Part of a small language model's weights: vocabulary 16384, learned positions.
Each number is 128 + 24 x the weight over its row's rms, rounded and kept within 0 to 255. Layers, rows and columns count from 0. The size above them is the row's rms in percent of the matrix's.

# layer 5 attention key, 768x768, rms 0.079, rows 427-479, columns 704-767
size [ 99  96 100  99  96  98  99  94  98 101  96 101  98  97  99  99  99 101  98  98  97 100  99 101  99  99  98  98  99  98 101  98  99 101  98  98  98  98  97  99 100 101 100  99 103 104  98  98  97  96 101 101 101]
[[137 101 115 160 141 102 124 156 137  97 114 120 127  98 162 166 143 107 142 103 156 126 146 151 118 128 136 141 108 121 147 148 134 100 121 134 112 132 155  97 172 153 118  93 144 113 144 100 153 128 135 150 123 136 172 162 117 123 128 105 110 145 144 135]
 [131 119 123 134 129 145 138 146 140 141 102  97 128 114 160 115 105 176  67 100 106 136 111 121 199  61 133 130 124 113  85 108 102 111 111 153 151 137 133 153 106 126 139 138 105 117 147 106 131 180 133 114 153 121 149  87 119 149 105 136 130 123 137 176]
 [114 102 128 127 118 115 101 166 138 133 156 100 125 181 168 101 146 100 104 116 141 153 117 145 112 128  99 118 108 154 109 133 168 179  99 137  81 141 127 130 145 121  70 102  83  85 127 120 162 148 167 116  84 116 103 156 120 171  91 116 118  97 143 136]
 [121 130 128 123 117  89 148 118  82 138 101 115 108 134 138 132 124 122 137 122 117 103 102 120 123 181 143 121 104 114  99 147  96 108  81 124  89  82 116 166 117 132 136 115 142 143 124 110 124 160 129 130 116 110 148 141 129 110 148 114 124 154  97 167]
 [112 161 110 123 152 130 109 114 141 147 126 141 111 157 150 118 120  93 120 168 137 143 127  86 126 141 145 130 133 133 128 111 131 160 129 145 126 140 127  95  97  83  94 114 139 119 129 119 117 119 153 150 164 114 108 135 105 150 141 139 102 114 113 145]
 [166 144 129 106 108 127 154 136 147 115 150  88 102 184 142 143 155 129 173  92 131 125 135 119 111 123 143 119 142 151 161 137 126 121 153 149 131 177 106 101  83 157 125  86 129 119 150  88 119  98 136 102 106 138 104 140 108 138 123  91 132 132 149 160]
 [156 125 148 140 122 148 138 101 144 122 104 118 103 121 168  74 169 100 145 143 126 151 124 112 116 131  96 114 154 141 139 119 129 113 132  94  92 125  96 162 119 107 106 155  99 156 122  95 144  88  98 120 130 110 152 148 126 154 144 104 112 103 161 142]
 [128 117 132 140 127 129 135 128 146 149 127  87 125 139 140 145  64 125 138 113 159  77 135 142 127 124 137 132 129 114 119 120 120 188 109  83 132  76  81 150 146 141  81 150 135 103 118 186 137 104 123  99 108 124 117 116 117 134 151 116  92 134 159 136]
 [132 131  90 141 153 125  95  99 107 109 122 179 139 129 130 134 151 122 159 125 136 100 148 110  98 161 164 157  77 134 103  85 123 136 107 146 106 138 146 147 141 117 141 125 163  96  85 119  96  89 130 143 177 116 138 110 138  94 149 164 121 146 132 124]
 [110 104  90  98 101 186 123 131 119 124  92 129  87 144 108 149 108 143 162 181 115 133 150 123 163  85 136 104 126 121 129 124 100  99 129  93 154 127 110 105 150 148 129 134  98 112 134 138 118 124 129 156 102  96 121 106  96  87 142 136  98 121 138 109]
 [118 136 115 142 147 151 141 155 109 139 150 104  88 139 101 128 166 159 146 164 107 131 132 119 125 119 137 105 125 143 168 128 164 132 119 132 151 152 113 114 135 152 139 152 142 108  86 170 123 120  89  84 128 105 112 101 136 109 130 155 179 137 133 135]
 [116 130 124 157 126 128 102 137  60 145  84 139 148 105 134  81 162 126 127 143 126 167 127  97  82 119  90 123 118  93 109 101 132 181 114 112 115 139 154 160  69 148 103 128 126 144 146 162 150 108 151  74 140 134 111 116 100 133 158 124 130  87 158 123]
 [110 119 121 144 151 114 134 141  78 125 101 159 138 143 123 104 124 168 155 154 160 129 127 139 122 138 117 105 105 109 155 139 147  36 100 119 161 149 102 126 175 118 105 141  92 160 179 161  80 150 142  99 180 136 102 132 128  86 149 134  84 131 111 117]
 [120 152 119 121 174 163 145 143 115 144 106 161 125 107 106 119 125  80 141 132 101 146 120 131 118 108 129  94 146 107 107 138 131 106 130 138 115 117 183 115 110 126 139 158 102 183 124 122 107 134 117 144 131 123 146 137 146 118 183 146 142 119 140 163]
 [121 108 128 141 136 144 107 181 130 111 158  89 171 133 118 147 154 142 130 196 105  95 124 153 135 110 141 174 154 102 187 168 160 104 127 123 136 101 148 153 153 130 115  85  73 127 162 112  95 110 130 148 134 149 117 124 115 125 106  96 103  80 114 163]
 [121 116 157 122 155 123 118 131 140 128 137 121 152 154 148 124 139 107  81 132 141 132 120  85  83 102 170  93 125  84 146 112 136 144 148  93 102 138 110 120 160 157 168 100  90 111 130 114 109 128 161 129 118 147 123 111 111 167 133 138 112 122 116 129]
 [ 97 140 125 110 118 149 172 154 156  96 114  86 139 137 123 149 126 109 119 161 123 137 121 135 175 152 169 124 111 140  91  74 163 116 142 158 116 127 152 118 125 132 119 122 129 134 114 155 107 149 124 124 189 112  87 108  87 118 120 157 114 116 137  95]
 [151 153 179 111 166 127 136 172 101  84 155 145 139 125 110 137 157 149 105 100 118 104 123 137  86 116 158 166 178  89 159 103 174 159 168 132 135 119 153 119 149 124 122 134 131 139 141 142  93 114 120 154 150  70 151 111 145  99 127 146 153 106  75 126]
 [143 139  95 127 122 131 129 140 157 112 135 116 109 120  80 110 103 145 103 125  99  68 133 151 138  77 148 148 126 130 133 130 129 104 142 122  99 161  66 111 136 127 156 153 125 146  58 104 111 176  96 190 165 132 145 134  94  87 165 150 123 128 120 101]
 [134 161 101  99 120 127 112 148  94 140  90 164 143 131 106 122 176 154 131 162 115 135 151 139 176 173 143 101  98 107 123 124 148 135  92 175 142 159 128  96 154 115 128 169 141 125 112 148 167 145 112 156  95 100 170 140 117 127 146 149 142 165 209 104]
 [113 125 143 170 141 138 145 116 144 148 168  79 172 179 101 127 133 134 120 138 166 103 122 127 116 155  93  87 104 125 137 143 119 146 105 145 130  87 112 114 127 156 154 113 127 141  96 130  74 133 172 120 113 148 117 127 162 195 140  94 131  89 164 133]
 [127 108 122 139 118 120 181 130 103 157  95  99 123  84 110 116 133  91 130 115 163 125 153 126 132 175 125  83 122 175 119 125 151 144 103 105 146  92 115 136 151 115 154 175 139 109 153 152 159 164 130 127 106 135 136 106 147 141  88  93 134 130 182 104]
 [168 157 101 148  84 127 125 158 123 138 155 118 128 151 126  91 137 142 115 133 113 152 111 122 119 160 130 125 130 121 124  99 123  77 113 118 107 161 117 149 126 157 110 103  81 136 108 184  93 149 156 144 168 140 161 118 105 116 148 153 118 140  97 119]
 [134 109 162 138 107 125 130 192 148 105 153 112 172 133 163 103 136 141 105 172 112 117 125 148 104 107 105 140 151 202 110 128 137 148 139 149 170 118 134 129 124  79 147 121 151 158 116  61 152  81  96 119  88 119 132 124 128 125 151 128 129 129 134 158]
 [141 150  85 145  90 121 127 103 143 118 125  85 160  76 177  83 153 125 130 142  83 102 141  82 153 162 143 104 145 150 133 164 134  76 138 164 107 162 151 145  89 133 134 136 155 154 145 123 122 174 155 155 146 109 129  98  98 115 125 139 148 132 113 147]
 [174 119 131 120 189 118 136 156 156 125 104 123 127 114 121  79 150 116 115 150 120 128 139 117 120 126 146 112 100 119 100 103 171  90 119 132  91 153 130 141  76 104 103 100 126 102 126 157 100 132 143 153  74 121  83 180 199 144 159 128 128 132 155 128]
 [149 137 122 158 107 132  82 142  90 113 163 123 152  94 139 108 109 139 104 152 142 102 111 108 139  98 117 135 157 102 149  98 109  94 151 135 120 133 161 121 142 126 149 171  84 116 121 122 169 100 156 111 120 147 155 156 102 152 139 105 128 128 119 138]
 [100 159 115 122  98 163 118 138  97 140 168 134 121 103 144 156 152 131 160 105 126 156  80 170 128  94 126 147 146 101 131  98 124 147  91 137 127 115 119 144 123 176 121 126 103 103  68 144 107 109  80 140 110 162 173 114 148 131 146 159 109  94 139 136]
 [169 141  95 141 102 141 149 145 155 152 112 114 123 105 112 119 127 112 127 106  86 127 130 158 149 110 132 136 109 102  74 115 124 114 161 110 141 179 142 123 138 136 154 135 117 151 141 144 134 121 115  89 142 139 167 132 102 148 146 129 141 113 178 152]
 [ 99 117  93 140 100 141 167 112 173 121 108 116 142 123 111 175  99 126 139 122 148 126 146 133 167 136 100 153 176 143 155 120 140 116 166 105 122  85 186 154 156 135  90 126 153 167 136 112 136 129 155 153 111 121 128 149 119 159 146  88 114 136 121 164]
 [123 159 171 122 142 127 140 126 148 114 151 117 165 138  58  88 154 142 126  96 114  94 171 102 127 131 157 135 126 120 154  95 164 113 146 165 121 137 161 134 111 146 113 150 131  84 106  97 135 147 143 101  81 142 128 157 136 138  75 148 161 134 149 125]
 [134 146 143 135 116 142 132 117 142 146 100 162 137 153 172 162 113  79 135 128 150 131 101 128 135 115 109 112 140 159 174 145 132 145 155 145 112 154 107 135 115 138 134  94 141 101 122 140 130 192 130 120 104 119 180 142 100  97 120 121 118 145 145 173]
 [139 107 151 132 118 125 110 128  89  94 127  64 113 126 126 120 125 121 145  80 121 100 131 183  84 132 102 146 126 125 121  78 168  74 135 146 162 113 119 121 113 129 128 141 107 103 105 159 103 185 144  94  99 134 101  96  92 140 125 129 133 177 114 101]
 [130 170 121 142 163 146 119 138 123 154  90 102 101 145 143 102 136 117 131  88  57 116 144 129 131 154 155 107 128 152 180 126 130 102 161 117 109 129 146 126 153 117  97 151  99 161  98 160 123 166 119 133 125  95 102 118 133  96 110 133 113 155 170 138]
 [153 122 116  87 115 173 106 138 131 159  83 128 117 114 118 111 150 100 137 111 116 135 156 122 113 150 118 164 117 128 138  88 169  88  95 171 107  73 106 128  88 140 115  72 164 124 135 117  98 143  90  99 162  97 101 149 144 115 131 152 145 102 108 108]
 [142 124 159 104 164 118 118 110  77 156 134 124 161 142 142 149 169 144 143 100 127 113 147 137 125 102 121 115 132 112 137 140 128  86 119 150 120 126  92 119 108 107 131 127 147 160 116 122 149 122 115 127 131  94  74 101 107 168 145 143 117 174  95 137]
 [ 81 135 122 100 142 140 112 150 102 144 101 181 120 138 143 114 112 139 147 192  78 136 119  99 102 113 134 117 160 130 141 166  77 141 142 139 148 171 101 123 143 137 160 169 138 149 146 137 126 127 150 117 135 124 133 128 170 113 109 125 140 151 108 115]
 [120 121 126 144 140 141  78 123 118 107 161 145 123 125 137 137 163 121 157 112 151 111 153 130 123 131 163 111  90 133 125 135 208  96 105 106 128 114 112 153 159 133 147  95  72 131 143 151 103 136 146 127 129  90 146 102 118  89 150 105 118 109 114 112]
 [108 129 141  81 106 128 179 131  86 129 157 124 105 103 143 109 141 151 127 146 134 131 133 144 145 113 111 102 125 129 130 116 149 170  89 111 119 135 106 142 130 124 141 127 148 121 137 113 141 105 102 116 131 167 141 134 157 160  74 145 147 119 141 142]
 [116 108 114 149 134 134  72 130 128 106 124  89 112 149 117  94 122 144 106  90  94  68 118 123 137 134 128  88  99 104  68 116 124 125 160 140 152  69 122 126 134 124 144 112  84 147 107 109 126 120 118 141 107 125 147  92 109 108 146 141 129 153 109 162]
 [123 122 141 124 114 140 102 121 144 108  98  97 163 136 103 129 160 157 111  93 152 117 106 134 118 169 146 126 120 132 102 148 103 152 107 184 110 176  98  87 139 115 135 154 169 137 120 135  88  91 167 128 159 123 137 131 113 132 182 152 140  55 103 153]
 [136 140 126 110 149  98 140  78 116 128 133 127 165 122 132 153 115 153  80 122 101 139 115  78 155 122 127 108 106 144 169 127 105 101 156 129 125 136 103 120 121 128 162  93 136 169 105 106  92 131 141 106 130 100 128 149 119 152 130 121 138 123 109  87]
 [100 122 147 112 151 114 171  95 135 157 136  98 146  79  66 118 122 124 108 109 136 138 180  85 137  92 136 106 135 113 120  88 120 125 124 109 128 114 117 143 137  91  98 116 126  97 128 117  93 140  90 126 104  81  85 107 175 120 122  78 148 106 128 151]
 [123 138 126 121 121 165 115 135 115 116 122 140 127 121 119  94 133  99 156 136 143 130  91 100 138 125 140 179 114 128 122 133 141 171 152 172 155 110 154 133 161 136 106 142 152 141 134 123 105  94 182  95 111 110 163 134 105 107  95 145 153 109 123 117]
 [126  86 121 117 162 174 112 115 145  93 123 115 134 140 100 133 166 145 151  94 156 144 109 107 135 107 146 133 140 108 154 136  84  99 130 176 125 156 126 113 116 112 121 126 117 129 126 121 104  86 128 125 143  87 115 154  89  86  92  81 116 127 131 141]
 [106 120 135 142 131 116 141 111 149 151 124 136 118 122 117 126 139 205 114 112 139 121 129 127 142 113 126 109 144 126 144 151 144 141 146 135  86  83  81 113 129 108 139 121  83 152 146  98  72 123 128 131 139 138 161 129 146 135 123 155 158  83 132  77]
 [127 155 117 104  87 149 172 138 152 125 126 143 132 130 107 112  95 174  95  84 136  96 126 161 105 142 114 129  96 112 100 116  99  97 126 144 132 143 122 143 144 135 117 119 171 141  80 131  98 120 132 126 152 141 122 126  85 121 102 106  73 117 130 124]
 [104 147 152 109 117 132 122 118  90 146 168 139 120 141 139 163 152 152 121 111 101 131 112 123 131 123 187 138 147 106 159 135 103 116  82 129 124 117 138 126 141 160 146 129 127  82 133 146 107 132 108 150 128 116 100 146 106  91 102 190 128 130 174 110]
 [114 135 100 115 154 117 163 157 142 128 173 138 136 116 111 177 131  67  90 119  92 102 141 129 151 123  84 100 154 129 118 125 112 127 116 161 137 139 159  96 153 159 103 113  94 152 140 176 162 174 132 123 134 163 117 112 138 120 130 119 107 119 114 143]
 [118 122 186 142 151  83 182 127 145 105 108 136 130 139 104 148 167 122 128 137 117  90 138 107 108 109  93 132 133 120 137 123 130  94 120  89 159 117 120 106 133 156 120 155 156 138 129 151  82 183  98 157 110  87 107 152 133 105 130  84  88 142 149  89]
 [109  95 111 135 113 146 125 141 165 119  87 129  85 102 120 102 153 134 149 119 145 125 108 130 180 107 126 140 107 128 121 169 136 146 107 168 128 134 114 119 141 139 127 134 128 139 194 131 116 150 141 137 109 116 124 110 165  73 136 110 114 132 181 152]
 [128 159 154 117 129 101 108 145 145 157 124 128 124 151 161 107 136 101 152 164  89  94 183 120  79 159 108  69 102  85 135 123 152 132 139 117 120 142 109 118 121 142 110 115 135 142 126 146 103 158 134 163 161 111 145 110 129 155 139 175  69 148 140  79]
 [ 99  72 104  95 125 142 109 132  99 109 137  89 101 152 148 117 126  93 122 118 131 106  65 118 150 130 157 185 125 115 173 140 126  99 124 125 145 138 139 110 118 162 117 161 178 143 151 162 141 120 119 164 157 119 132 130 103 128 138 105 156 103 124 121]]
# layer 5 attention query, 768x768, rms 0.078, rows 428-479, columns 704-767
size [ 95  98 100  95  98  99  97 100 100  96 101  97 100 101 101  97 100  98  99  98 100  97 101 102 100 100  98  98 100 101 100 100 100 101  99  96 101  98  96  99 100 101 100 101 101  98 106 100  97 101 101 101]
[[102 134 131 135 130 108 162 123 152 133 115 117 139 124 119 137  94 147 118 101 100 139 132 122  91  94 112  99 167 126 107 131 134 139 133 147 123 109 116 173 127 161 135 108 146 132 127 128 168 138 110 163 131  74 138 169 109 103 118 124 127 100 118 155]
 [159 102 111  99  96 127  97  88 128 158 120  99 123 129 143 129 142 129 149 108 110  91 132 105 140 126 128 127 146 129 137 152 135 157 125 127  81 183 132 119 132 122 113 126 102  89 136 100 100 108 167 130 125  93  81 155 158 138 145 127 129  85 152 162]
 [113 126 153 130 107 133 129 173 131 128 105 160 152 124  86 118 126 138 114 134  99 127 136 107 123 117 154 118 115 154 133 160 109 107  62 104 136 149 148 146 128 136  86 127 154 115 157  96 120 150 183  96 125 137 125 144 153 150 159 135 129 128 172 118]
 [126 118 141  93 107 108 117 134 168 128 102 125 120 111 138  98 173  78 120 115 131 131  99 123 146 164 162 175 123 103 183 130 138  94 164 152 106 159 140 139 143 107 131 130 181 126 119 135 126  62 162 115 137 118 156 100 111 148 112  74 107 148 121 137]
 [151 157 114 148 148 134 183 131 181 130 119  99 122 137 126 129 125  67 176 136 143 143 126 142 126 129 109 129 141 119 108 163 127 114 113 129 148 152 139 149 151 162 122 116 121 129 162 163 113 162 143 112  92 171 126 143 137 152 134 152 103 140 143 116]
 [113  91 136 103 167 115 100 120 134 130 123 123 147 116 125  88 101 111 117 160 134 127 154 113 112 132 123 132 143  86 131 132 154 142 113 114 148 140 150 123 125 110 139 142 150  79 129 100 147 120 138 125 114 118 142 152 103 132 159 134 117  88 150 142]
 [143 104 104 122 151 116 148 153 178 169 140 110  99 135 145 127 166  92 137 107 117 121 133 147 140  94 119 115 169 128 120 140 123 104 113 129 117 102 107  98 139 138 124 124 105 131 101 135 121 134 107  84  89 144 182 119 144 155 133 107 137 148 139 140]
 [138 122 124  75 180 115 112 109 143 131  85 145 150 125 159 138 158 147 126 149 123 118 136 153  77 118 132 126 110 145 121 136 118 112 126 127 147 134 145 131 129  91 154 137  98 130 100 181 105 123 112 111 116 101 107 170 102 107 144 130 110 119 144 112]
 [114  83 109 128 158 186 121 135 153  88 143  95 155 165  98 109  94 134 129 117 133 139  98 123 121 120 111 154 112 150 135 118 149 118 157 119 148 118 179 155 145 159 127 126 141  72 101 110 147 144 115 163 100 133 170  64 157  96 137 111  88 153  97 118]
 [103 116 125 151 144 132  99 172  76 128 162 103 125  94 107 142 136 132 111 170 164 118 139 152 123 103 121 167 116 122 136 117 141  93 137 105 134 104 112  91 113 123 120 150 149 127 158 139 174 119  92  89 122 154  70 100 142 100 129 115 173 121 110 130]
 [140 134 176 147 134 143 140 114 113 136 116 171  77  81 120 114 124 125 106  99 126 106 111 131 182 147  95 128 150 153 113 148 116 121 140 157  88 136  89 159 121  82 114 134 136 158  82 152 114 100 111 151 110 120 139 100 120  96 145  88 127 114 124 113]
 [180 144 107 156 158  68 125 118 148 143 151 123 163 131 116 115 157 211 104 141 143 130 122 172 136 122  90 193 100  89 111  89 118 104 105  88 100 142 117 115 180 129 109 128  79 168 118 159 149 120 119 156  88 152 115 115 138 134 144  97 121  95 143 129]
 [112 135 135  94 138 157  84 130 114 127 138 159 117 114 116 126 127 154 131 102 101 146  88 119 142 154 133 131 151  90 137  86 124 118 167 131 115 104 152 103 109 136 133 155 140 141 136 113 141 148 101 157 129 125 177 120  99 179 131 167 119  96  96 118]
 [110 158 183 113 113 103 131 113 113 170 120  95 148 120 155 155 137 157 148 150 125 113 181 115 155 134 152 157 138 149  94 140 128 146 153 133 122 133 135 116 150 144 162 115 169  96 130 143 143 145 154 156  94 148 164 103 139 150 107 102 131  92 116  83]
 [128 168 154 167 169 169 134 116  95 139 133 149 139 169 145 105 151  76 122 125 125  94 135 110 145 140 182  77 187 102 154  72 135 141 113 113  98 115  98 126 132 144 126 113 149  84 105 122 127 169 121 131 118 146 146 165  90  89 139 123 142 132 127 142]
 [160 127  89  99 146 138 136 127 110 109 121 131 121 156 125 135 101 117 113 148  97 138 131  87 133 154 104 124 110 131 114 111 127 124 133 136  95 160 150 180  84 111 130 143 108 127 148 142 123 133 136 148 166 118  96 132 102 138  75 128 137 127 105 118]
 [127 139 186 122 120 153 113 112 112 139 148 132 100 107 135 128 110 134 114 151  98 118 130 142 130 120 131 134 132 125  94 127  96 157 148 184 135 158 146  99 129 115 106 140 132 106 139 138 120 134 141 133 149 136 165 121 115 137 116 107 121 133  90 119]
 [146 132  94 130 141 136 162 150 164 153 144 136 118 106 112  95 116 108  97  89 161 115 123 202 113 111 148 103 117 154 119 124 102 139  86 146 129 114 161 131 121 147  88 117 152 131  95 134  92  91 140 140 130 111 115 137 127 155  94 123 104 103 160 139]
 [126 150 139 120 120  95  95 117 107  88 152 117 176 125 152 101 139 115 109 155  81 111 154 127 156 142 151 111 149 121 132 101 123  95 125 134 116 152  86 111 130 137 151 128 144 148 105 115 148 152 129 128 106  98 116 146 188 115 124 114 154 161 156 119]
 [116 133 125 121  92 114 142 106 130 140 133 126 137 116 132 134 129 135 163 125 152 123  89 136 121 113 130  89 121  94  82  95 143 141 115 133 105 101 134  83 113 117 143 121 158 134 119 141 106 137 136 154 165 145 103 144  88 131 137 119 140 133 175 134]
 [110 107 150 122 120 121 135  89 142 110 121 155  95 151 136 142 146 133 137  86 131 123 128 115 156 138  84 125  93 143  99 121 118 128 101 131 151 151 125 148 166 120 153 173  98 127 159 108 131 114 166  50 129 147 153 155 132 148 119 116 153 121 102  99]
 [118 130 145 149 123 101 135 166 141 126  83 200 115 133 125 121 132 115 142 134 131  92 145 154 128 150 127 147 154 105 135  99 119  88  77 112  89 143  85 142 136 137 118 126 136 177 125 157 146 124 137 155 172 140 126 134 110 164 158 130 154 131 130 146]
 [129  99 134 176 102 156 114 137 145 115  92 112  84 143 150  53 133 151 126 120 105 128 106 140 126  96 120 146 123 135 174 133  99 159 145 125 129 142  88 105 176  83 128 136 107 154 142 108 126  86 118 126 101 124 124 119 112 173 120 111 110  90  96  86]
 [115 148  99 152 148  81  71 113 101 139 100 101 141 123 136 146 139 137 130 130 116 130 132 126 141 155 134 126 111 190 118 138 122 102 104 135 157 190 149 122 141 131 109 142  96 147 108 101 112 103 121 116 132 164 100 135 158 126  88 142 132  72  96 153]
 [189 109 128 121 153 124 128 147 169 109 105 120 139 115 148 121 113 125 132 166 111 122  97 122 142 121 110 148 201  93 130 171 153 108 155 151 142 125 130 117 130 142 132 107 143 105 134 123 123 107  93 128 174  64 107 184 121 137 151 141 167 153 148 117]
 [155 110 135  63  85 127  93 138 127 146 135 137 176 123 112 131  92 135 116 113 131  93 128 120 106 105 118 169 136 132 110  59  98 123 137 108 180 123  99 156 115 105 118 120  94 119 158  84 139 174 134  98 125 130 111 110  95 108 176 166 120 121 105 107]
 [107 134 159 135 113 152 108 107 117 157 161 132 117 111 123 118 147 131 155  91 130 128 131 120 143 118 149 126 103  92 180  78 140  95  94  99 126  79 112 167 125 117 138 119 169 113 124 140  95 109 115 126 142 138 160 121 127 156 165 144 114 157 121 173]
 [154 164  75 115 132 171 148 134 103 122 119 111  78 163 135 113 106  72 117  91 110 132 145 128 128  97 150 112 121 107 154 151 138  96  96 105  96 145 114 127 108 127 118 158  86 160 102 139 118 137 127 155 147 148 154 129 167 129 177 110 147 144 114 122]
 [ 90 135  92 151 131 138 121  91 120 103 118  96 142 139 125 135 110 134 135 104 124 124 113 132 166 144 152 150 112 140 149 146 125 140 111 141 135  96 124  94 121 153  94 119 146 132 134 132  95 120 134 142 138  99 146 143  81 150 128 109 161 141 126 138]
 [115 131 140 153 150 119 170 114 129  91 119 148 146 142 117 158 148  92 153 111 132 138 112 118 136 141 125 123 142 136 119 143 113 101  99 167 135 145 126 122 134 134 108 112 137  91 109 140 114 103  86 135 109 120 156 146 163 100 126 112  80 178 162  81]
 [106 127 158 120 120 173 144  80 151 167 117 128 121 112 101 104 117 146 148 200 125 160 167 108 147  79 139 125 153 134 157 142  87 153 129 150 125 157 111 120 137 136 110 111 110  79 121 155 152 128 140 112 171 152 151 174 131 152 109 100  92 114 130 166]
 [115 140 110 115 113 113 135 143 126 103 100  80 134 168 121 141 131 140 135 133  90 144 160 120  76 107  99 141  94 147 154  82 144 113 178 134 145 127 111 110 119 131 133 155 112 142  94 130 117 145 124 110 141 120 139 133 137 118 113 108 135  97 104 145]
 [103 168 152 132 103 119 133 106 138 140 113 118 106 155 129 135  95 151  66  90 149 170 185 123 175 173 127  88 145 155 175 107 162 148 142 109 152 158 156 123 109 137 154 153 141 143 167 188 173 130 165 146 146 109  96 120 146 138 128 146 140 123 152 117]
 [142 102 151 113 141 160 107 113  85 114  99 117 192 157 159 109  80 151  99 117 121 144 115 113 121 149 105  89 101 138 151 154 128 138  96 100 149 104 141 139 112 151 127 117 121 148 129 127 126 171 104 124 173 111 131  81 144  88 174 171 111  98 112 116]
 [180 103 108  82 109 134 111 122 147  95 159 142 112 160 141  88 115 125 109  63  79 152 129 188 118 108  95 124 125 127 155 102 133 137 101 128 136 117  88  84 117 100 154 133 122 104 144 134 175 135 103 146  93 122 100  99 145 168 123 135 145 119  82 108]
 [118 126 159 126 126 160 163 103  91 155 151 122 144 128 130 125 175 112 129 153 127  65 135 132 124 114 129 165 116 110 109 152 146  98 158 167 118 127 104 165 156  93 164 116 123 170  82 104 125 108 144 140 138 197 163 129  98 101 142 134 154 131  58  73]
 [130 127 102 164 167 143 114 156 103 116 122 128 174 129 155 131 161 141 138 151 136 107 140 118 119 153 135 145  89 102 159 118 181 157 156 197 122 123 115 128 103 103 103  99 140 127 118 148 105  77 118 120 142 134 118 112 127  92 110 143  99  99 135 121]
 [ 97  91 103 145 104 131 126 114  92 163 134 197 131 151 117 145 139 132 134 119 106 128 146 109 144 115 117 100  93 148 108 113 165 114 129 141 164 127  78 129  84 142 137 113 138 123 173  66 109 122 112 178 107  97 149 105 151 107 114 127  96 162 150 117]
 [134 144 171 125 113  87 109 118 147 127 137 105 154 149 127 145 136 120  62 139 149 103 121 121 131 135 123 100 128 148 156 123 133 120 173 139  72 126  98 153 149  84 151 102 159 145  94  94 152 117 133 145 130 165 134 142 136 141 115  70  97 117  95 149]
 [119 111 172 119 154 119 161 150 122 147 142 111 183  92 125 137 148 136 127 123 158 107  90 131 147 149 143 101 159 138 145 133 138 115 123 138 130 154  87  98 126 111 161 121 155 103 127 166 123  92 115 134 150 126 130 162 152 105 116 132 137 144 147 128]
 [102 153 119 125 152 114 110 127  91  91 161 124 150 159 135 144 114 137 119 144 135 136 119 137 113 141 118 121  97 105 153 127 116 131 134 118 138 141 139 125 111 154 109 111 143 146 116  88 105 134 143 117 112 105 147 112 168 146 102 135 133 133 123 122]
 [ 96 153 106 103 141 164 161  86 153 103 171 135 148 127  99 116 115 142  77 124 197 125  92  64 167 131 145 136 141 108 129  99 128  90 152 109 126  96 124 136 147  96  84 138 141 111 115 111 107 151  77  99 161 130 157 141 142  90  89 128 147 154 184 142]
 [144 106 146 111 116 150  84 148 122 109 155 130 149  95 139 138 122 121 110 123 121 122  79 136  96 116 174 126 129 114 138 130 139 138 117  96  98  94 134 128 123 160  86 130 115 135 149 154 161  76 138 129 150 146 124 126 132 159 104 145 148 137 171 110]
 [112  79  98  83  98 127 140  90 129  94 101  91  99 133 106 144 122 133 153  84 150 118 130 140 128 132 121 105 109 126 151 167  91 191  75 114 132 116 124 107 137 138 109 147 121 181 131 145 146 110 118 109  98 103 154 101 136 113 117  91 179 104 109 139]
 [113 148 127 158 107 135 133 118 128 111 183 134 155  96 152 113 103 118 148 141 146 145  67 117  90 110 186 105 115 129  90 108 133 103 139 119 113 111 120 106 116 142 105 137 152 104 115  76 132 117 129 138 126 137 132  89 155 100 143 153 115 113 191 135]
 [146 129 124 113 139  83 178 145  97  86 150 130 134 138 173  69  97 151  86 131 162 154 168 110 153 111 152 133 127 132 136 117  99 110 122 136 109 125 118 137 161 128 128 100 118 179 137  98 127 103 114 156 133 154 153 131 108 133 144 111 118 173 157 183]
 [143 152 204 109 113 112 140 129 128 131  97 113 138 137 125 120 102 121 128 137 139 124 147 137 164 146 149 137 105 115 164 156 118 140 114 132 144 154 105 122 164 136 125 102 110 124 145  96 157 115 103 126 134 123 138 121 132 151  84 150 118 133 113 126]
 [132 134  92 113 142 112 109 137 158  99 134 142 135 104 156 157 110 102 118 135  90 134  75 161 105 105 152 132 170 115 127 123 148 130 151 119 126 134 136 148 120 165 131  99 150 129 159 158  96 127 134 148 160 140 147 107 155 133 127 148 141 161 133 142]
 [119  95 128 135 140 101 132 114 174 133 126 135 133 139 146 126 169 156 108 132 131 121 142 131 125  94  96 132  40 120 128 180 125 142 117 123 141 122 131 101 137 160 124 173 140 140 106 105 171 141 134  90  79 150 138 161 122 115 161 133  96 140 152 117]
 [ 87 157 150  98 129 156 139 136 132 136 114 117 104 141 131 123 120 134 163 131 145 102 103 142 207 142 141  90 166 108 115 132 128 145 131 148 138 145 117 117 153 168 143 137 134 186 147 118 118 137 139 137 125 146 158  92 167 112 106 136 123 139 149 119]
 [173 155 177 108 134  93 153  80 117  95 133  67 113  87 125 134 129 111 142 150 120 151 135 126 111 143 138 114 107 114 168  93 145 149 143 178 161 121 149 145  95 136 114 104  73 115 103 116  94 143 115 158 177 142 100 139 112 141 137 127 103 114 134 171]
 [ 96 100  99 100  91  65 116  62 175 143  71 104 122 104  86 101 100 111 122 138  87 134  86 140  92 130 168 145 123 125 156 113  98 125 110 149 129 156 165 140 116 173 152 137 135 121  86 104 156 121 144 129 165 180 143 137 181 120 148  99 115  74 142 109]]